Part of a small language model's weights: width 256.
Each number is 128 + 32 x the weight over its row's rms, rounded and kept within 0 to 255. Layers, rows and columns count from 0. Numbers have three digits each. The size before them is the row's rms in percent of the matrix's.

# layer 4 attention key, 256x256, rms 0.0795, rows 81-93, columns 0-255
103:094092146117167171151135159082131116085120155131091099127075144145174085119061073122155070104143139147174161150172129147126129118080108157128157127098075127096106177161122162103143136104135086105070147146101196072114121142130090105129141168125121173119094124129085106149128149089112074139140137065183148071114102127174139092085129116088134132121124117111147121113141150106137123164167190167140101141088153231116105057124181118185103130030147172161086119109160076114051141108097096115123153124122111136148125133122110166171106124150099093162106158126203064169102121131093165105123155176146189137132164170207136096143148123131126177148158120143085159122148135150109175130170147108153111124138121075169115177109162123158198115082080078137117125114116037171120129140124110
090:116142112162149073158094140094155191098124111201144175111149144103138125093162102089126101144111154133125122067141157099099092140125166137114109137151142176155134138145096108176110107113118132158134134075092143166124104102178190101124134090098129125088197146138123115130110195164121202128066149132155069151161163106109147101134109100206069136149175080188133163136127086162165102132115078107106145161116100099081139195146107123112079140197154080092155138091105128081132156079135107117068096097070140050183081146095141133119122211149109136160086108160112202141153116170185153081121101145110106152136133105123091194098136104127148112180103120107150064114165155126119112068091155148108108168150114128137128180155125159095147104164125117168151172136122174111077167137066123
094:200148118136085064125075155148121135141096143181169114140128123131119119201145178151142106190107074145121038157116067115101168129147157083162118183145103083135143182121102111154111126100164109074172148083165058148154128148106130121101140081113164139085145130116196142164122143149199121105146130162126170196138097114130168145150142152136071121139118139122168147116119162143119150099033171114144119094167124119146111164116077087126102074121132175146103099124109152108147132158147102126085094122105143153110138184121147159113142107103103163075141111125154108082149205107067035137112148173159128135126109093098109122114157100084159158110118117110160079113089200134174091134199112110155155089179161083138111100117092147172109117139090176129111118153140178071110170137178094
090:122092162110163109210135111107126104150094153128094142177106149120087111115084150089097042035134118117133191108183154160181137135127134135078137134113080075135118111139104143129201097134120129059094126170088160097120135130130108138139130176152173141153114164086138155121158133162112112149123138120149125091093110116171147154131141204110135151091071144073115136113151149081142085136160190105117084137133119174120079064161164117105157127044082148110129082148138092151083120108111113152156130130127138132137114114154114179127095148117135112135077121142207011134092104052089168129110169166163152118164124113137125150151164140143158129169110101160078188201150159128146171124205157102145112124111112094139119093099185098102146052080131123134141106160140107144147159165113158
097:113139116142122066118134152149147053123079056081097128127154096102162162085128121080036099184135097098131174099107088120157123143079159180163130164114130115146135101149147108101145096127123177100176104104104143115114094137162154126127173109123114071153176190117109134166126165169081157121130129140188076113131097133192142144123148126124093102088082066105111206160167126108123144088184130152198141202125125111127105124126051178067110122142072139153104138166144128159168161119126113134163136121127151143138152132186134126103172083097141203076158092111103096052127112173154121117133130104173163075127112114168126191108125148219197153131156119090167131131155171120147131105128118113109140091138153137071156097135168139120119100141123145157171093188163138126144140177143176
134:106078196072103136142228130129094095184161176079100086111122126207101180151131130143171164102142076104083120166117156127119182109131074152152162127131099143082142162111145128103198125181136179151129130174140103111099132134069092190077117155109135145098098117161124134078171136073120066140142119134118177116095137131146100179083145142108220147120091141126100134090142169084083139125126147159098102123144136154185113108082192113149161140054061154169083103121126130114114113148084147152142141157132056159096140067080118094103077062140151123148130142125150128083097110138077135158189139148127110136155127186106157111154135144138143134134163203151108187146094132142112168117191139103140156085092134098128075092100121133132117100111100140091117097160125075150144129138136141
090:131101164161151148117141107075125174136149160157102176157127049156141088111107158154181121097066189183146113130156151157128126110179181118098124181097096160162099191109106157062172225199141107114109137120143141122106176136133141145121073125114102135123152128144180075176124136146145101089114169116110151134122072170129146208116140085128109072158140078101146100139119166170135077164074131089117045129111162135147101120134113094140157167132155118182116159124119176058118063130025145146099157087134126119095085153131098135126124170112108081235122147099111141122161145154130143084121095114118119111119106147175156135130116133096095094175137123123148091091157150144125120099138124118128122173137135125136092164107138135125149219067047142090127127134111111144159169142132128
094:072092158087177230131123106063112172079131088158138159113149080078104122047112105085178178138107121107152153116136181088164123190107128197107169125104178134095186099054149176075115077115153167140112154127079111126168140107167162094107166166100140108112116072140124133114121148151092167224160111177177146091114124118119140100111120109104125123141156109161088109137123095120162151152119082116068143162033113121109098102141148137099109157140134073135154172081105119136120162146171125140144145150124124114119138123096114133118138153136173068197101139155095178162125071147144163087103097133096110158156128125124110104169149114191084084179170139128141119105156076148088166070104136142121136158099112120091120220140180128155154109119133112113116188113127130104116112139130143
094:141121132165156056124121146107133077083134174188117162125130093091139127102096105097117108130099149106139154066123149064123099080101169153146146096122138131115116157204161090099170153166151140114090138080062168128081137090122169128108148107121075188075178193178089129155122094094136121095134145153110157168096131151170092180092111088088105082136121103141143106133168195115134062119151124147081114167073121125133128133109128085098106089120151103184109139164134112095139113086078126107122110126161126119181154155135085124157110138148212192153110179144181073184121115146137107077135133130112067158192113139144163218174104137124147106151138115091134110121134140126117082132187095148161104078136116083155122099161105130091189065158095165113143118189103119149134185169121181
079:132141104147120085154088148147127231126163147208136173151118163075143112147169149128127108156118129137148128089137110131117140147154132142107085147143151138142098160132141131164087140096120146141156136095123076151105127106137207101120133087194126065115181162113137116125113144136157195099120141110107095181214169129081124127166124107177044131115156146195144130136172047168143089109118092082116137117144103084128151154137111135092077102214160136113096135132131132082145165165135061113067080113086134078135107180111162126137136184132074186110059130122114171134141154111144088129110101128078103135166160088082112164104141105142120143117109123086182060128151140171075112105108168140115089129164063112133154123155081153118167115175141113120116171138123178168086136103058080
101:196176073168156148124045107166101165138136123157175139137135099061119123185084129168072164174079138169175141116117079148159143150125154079112147104128150084164108117159134195126087114114164091100119188102151131120145121101121164082180137148171129116148077096113106083117074116183207147117155152162124115156176129105139148086156137070119095126160158170128187151126082105221165093142099116124113139105094127119135108121146103120149097123145173155144136130108119151149108158152157118159076137120144124128146123152174114126192149104105166072145091166115110159179163144124151095148074130121143086165089110081087101100111097101040101140108128092117144093113065101153146079167121143128105116113143075121152127186116081104128157174188163119123099166049155188069143124138110129
089:125115152147134202122100152098142115112117130056128101118150121128122106094140131113168130093119076132142075128172153138117120189159088106141086129124149170072162150076088115090130149091130108141073147128154118124154165134151095126123120130088123132136088083162168127102165029110097112126116142163121147065101155119156141125143159097123159161131140111095106062085124109104110168157098079137097133111151112223106138066102148141172194157043118122152135125130159141118074100154157144113229160172158098152111134174083139089105138150189153127125123145165168093156124037155103123138144137152116173132110135146191124097153079105135103106137155098155082110138170139123135184091143163110166142177096173134136199153117164079167077110081149107097108122103089122136230088119184127
096:139167089169108108123051139143173137099087060199126191169159162069151087117132119120066105133136136157132176092130142129131100127139208156111103155119136095167104112151126136160052125088078079128143129111133127137148112165164168108173093104100116108150159161106097105136109097179138185103112102153109075145165113113139139071153110098148059095124126118144169149134114105145198157157166110102151127168117131066056148149131079110109090117182229122096132195110132127121174128119135113148089116111121199110190092151177112131133163160066106108104126127144116125179157173125187095059072118067144136111143147102134120164092113099116146117117120124095126087117128171091114065114097122150143112137186131146158179133141109132143162149182124114188148146102150168111084101117111061
# layer 4 attention query, 256x256, rms 0.0818, rows 82-94, columns 0-255
089:150102172174000128000169227177138048131147153092127090109174113156115153173170154125184119113105103117043124118054138119120159114112136058115115137137179145122086117155146126118138087172154172086134106105180119138116157075090124203109162125122149165086112166126123143129152114086154096135120180098122077159124156174146107157081110111116153175111111152163117169115100188107086142095093134129159159126102138109117108131143126105106087107130148129131143138118130148131148149125174143136127102153107135146163113124118157133109131121163152111136138137048150146116116110105125105159186142154178105164101096195127120181118112140147149121138147125127132125087117127164124098142156151123148105103109164100121140059100121133149106115145112147159136112124126127089136122157104132
094:191164098075099044148080172136141079133112141129104074133218156163110160123157147108079102087109157112125163129077130162100139076160118106148122109134137111130110106203114092166070108125098144126114119123157093122130135111173116160057164096134128137111145141171158135158063159121151139165145114116139092142162149135068128152125103087091101154175108177098100110154056136107124085117161097115167136126115098132153193157099142131086146084176113163159092136116160164109126120156168106044173108156118182167156092129180145150054109193088140138071124119107168163099110126148099181128137128161142119087151095078049137177140122199140131132105100113122118052158149151172071112135089104117162155212097108162140115092132097164152107130187157151118100082116146139139125140138146140
113:073134135100186145145089116117097160137151128210147120117088112107169105142113140170114154092149080145205131123167115109182166143150101174106150108123107116115056068082154110102115092108109078144144145119075165089097152184156140058138073154140110115162130123152129125169130153176092086095134077212155153133172150157152098083146143125161056071128148080154144068146175117094186138204121149150125121121130099110105139080168146157142125098138097120138081103172121126126145100123129121135086148091120116107104119119172117092089168134095048129106128098240098120171093165204164123109087126130133117078140149107176123120140126143156102144068129132119139149127169153133087150126129146141136142163205120154095154173109083115159123112133143129202128223119102158149135114129161118
068:120104122139041129000149145196101084113148158140140084073151118151133154203162128136138115113152076136055132100098145101190100144111135017154110105135128136144126128173147146132139115177110133069171113111187140154162119117072140206083117090188152102067102148172136158109162127118163105076107148116150136165130140207102103125123111145151057131123116155186095154174122137070134141109127112123195173154145159080142163102171129107131111121137144153131086139121139136106088090121162157138107147126071165130141093140155138146104146136118084076106146156067135143120143157140081115157182069108194148106103119144142144191101106125114123125132145100134130086110123099122114129120173141100105109148128152128142112096107084108133109070124130119096168135143171148123084082173122158
098:107152124034255143255131040056075245156129104156128191153079144080127116024091111133098138183174136094168113143177124155109124125132137202110155116112105132105120111104139157117119157094139126162099140167079135120118131156158122097145123148125118117165140106127143132144107124151104128123134104155139183106111134091138138133137159147126102103141153091097138090105181106139134131153184113142116122140109105138144102131117148153162134125114093137121133146155123054144142126122042115116122141107155095103091154123092121109143130105095133176120131117175130108130104132143129145094098146111080114121194142109152132067155157080145125136160104162123119142103143104107121181121119099141074123120136092121129108142134126130127159163129117128083099152144114123151134147109129109
103:132116149134121146137137144112131172090108096101105156147126208137094144054109078142146155172178143084168098163113170168157137098163127186154080102120148122112176136095102106116210160139127105105102079137126142101127138116151106161159133118132077138140163124199137108159122108110164136156152131160179139115114082101118128134134164093117124217164182171072082114109122092102136148148172139149118070122084101123082106157098132119115184100163072109149140109141178105098130144110155121106146136124147120158091128100099105127131121163027101133088153127191116102092124145136071190135122133175085132148163117113165174148183161149202079060168101086138137113106110113154057099148074127149147221171075124123123111104142143164174158164214134145095126102104108090141158127073104093
089:044100155108210225097180090106142213176103084141075131139118128075161108138077109096170122134083125185070152122156158089092094169109174162162135129129126113115145094074179183159176120160185129101119191182153143141174101111073132120126147146105131134155086144093117126141137089107119158141135135116125149113131106092139133109078122218095211152099143083072123154072119138145084152119152140119141071129117170102100106123139142132099111172106129149098150125074065152162074126115064151126125110168117033160112169118146117162138160177164162125154091147102147149127144160130108117098130036118092132149089136135115122064122110097118093159162143134127118148104142131117090171135124167127136111095146114141095139139097139130114134169112074158149121162062097092162132129160116128
080:140105156139013055038159199135087083058155112124110113162083144123087179110110139156119162137167084140154091138110176144162156091134088131049127133125161138111094127160086104150158091119103165140165112122166142160113180114098106144074150171142131122108156139192169108208090109124077093174153116141115116151156141172130107171111069068156181154180118127130107137138143165098166154116098135131115091141058096139104125099137106099136152072186078120081123120120180130138098140131182118093156097136143141124133102105139110124141146122063108128133153111165119131078106125191104116141107137186162116133084100128124118150210148140149156113154116107134163073100160143195085117177067143166138162143084165083111128094094097121136120097170155164088120129103182107108143137138102158
086:170123117183000116031123205198156043148147155104143081131168095132105151169159158104154146111103148136053122109040136112110117094102120071128107141130158163105138122204133124163112111153128142095163102081184104156143154076110121178086135080155138159100122160109167115130154146091141131136114167099114039153120178186128112150071075131117151180131115146171127176129099172130102139074104107140129142114108122140126142122123121124109097123143156115134141132131111180126124131139206119128137120182092131172179089146139169139093135129146156138113135152067135150105133093093115115181199142119197109163109109132106121200116103132135155113139168094122150109113088123175165091137183110093130128140085138112144135092076152126147133119147136152129154094134139148070138117164113143
092:200134120205000080076116255217152019101095148101105088109157116172137148190145176118150132093076117142131151089108117111140150103150107064128124131125160140156116152156138126147130094139120133120142121090163112132150151070116123131070166114128174147111120137127114118137125136116179139154132121123106069163137115162088147140133089089147164169144119165105110170134088181125102111137064114086118120108147141094099139105141109120084084116152123117142143129105147212090123134142217120124137107192099135180165100137200130130139146166173140110111132093084145159135150112126121124174137124141169128139079119129115126137084107185135130112139120082127138105153129152155129112105134094132173127148129136142164150095117114127129105114151171118180136108112137153116113102142097152
083:087144125120251186209135030098130247137088072178112125160140133086154101103085097104147149105135154126143158172172129119114073147106132174097092112131110104125132104082157155127099157161149133151113156157161150105109094142161144101140144156111078106139130107123109128112113124134088171139129102080112145095153130108103124131174125158111164132146135112088151108150147041190142128135174165115115103131139152141110114159097119141114125139118158176121126122125077088142120109106060144116118135112125060093115108103096115131164101159048094161180075161187109148128121205106136166049116142111079108109168163125105160104164145107090110131118115172132153122110105133102083144114102178110127163110162105180125117232113169149103179141108099126069105125102154101166165126099136090
081:158105138217000114000126232201167000091130175087146093080115112167129132192193152113142130050109137134121104081099124117152130125110110079149124120131142134137108146154118082147131107139104144085124112097142138143132137095083113130106135112175139136077106130134133130095145115108141120107141136136125069155131133145082135134121113125106158141132112167161116148182090162092149111122075136119135143124140178124107168121153115101099134136118167120137137115123132175099114145134226144136110121134105180151163110125144129125115147142157105107128140139096124104104132101118142113143162146127188147134097115129121143146131102164119116139102156095129117113143157148159152101123148126114158131111120134142126138077127132089131095058121145110162166144144132163106145087153128167
097:146109109155049091071126150152162027143121160098116078111157134154135142208190138096190095089069123125026147064024150086153116132138115057126095126119169130084132121187148110128122105150115156043167109120193137135184145065115143181121126084171179118095101168127165121127148124098147114116103175104132069147088147149138117119053102164115112172118138164195110143152106186148100147084091115166140176113115136156142116099162148125131090130121158135132103156120118193131112113137149126152126142197061123157174084132139148143063106150126142108112145122060140146134166102102117130164200137096163126151150106172120158202127101142116133115125163144127122115130098131124148097102192141080135128150101151124129142128087127127154105112132131147146158118140128123113110089169103141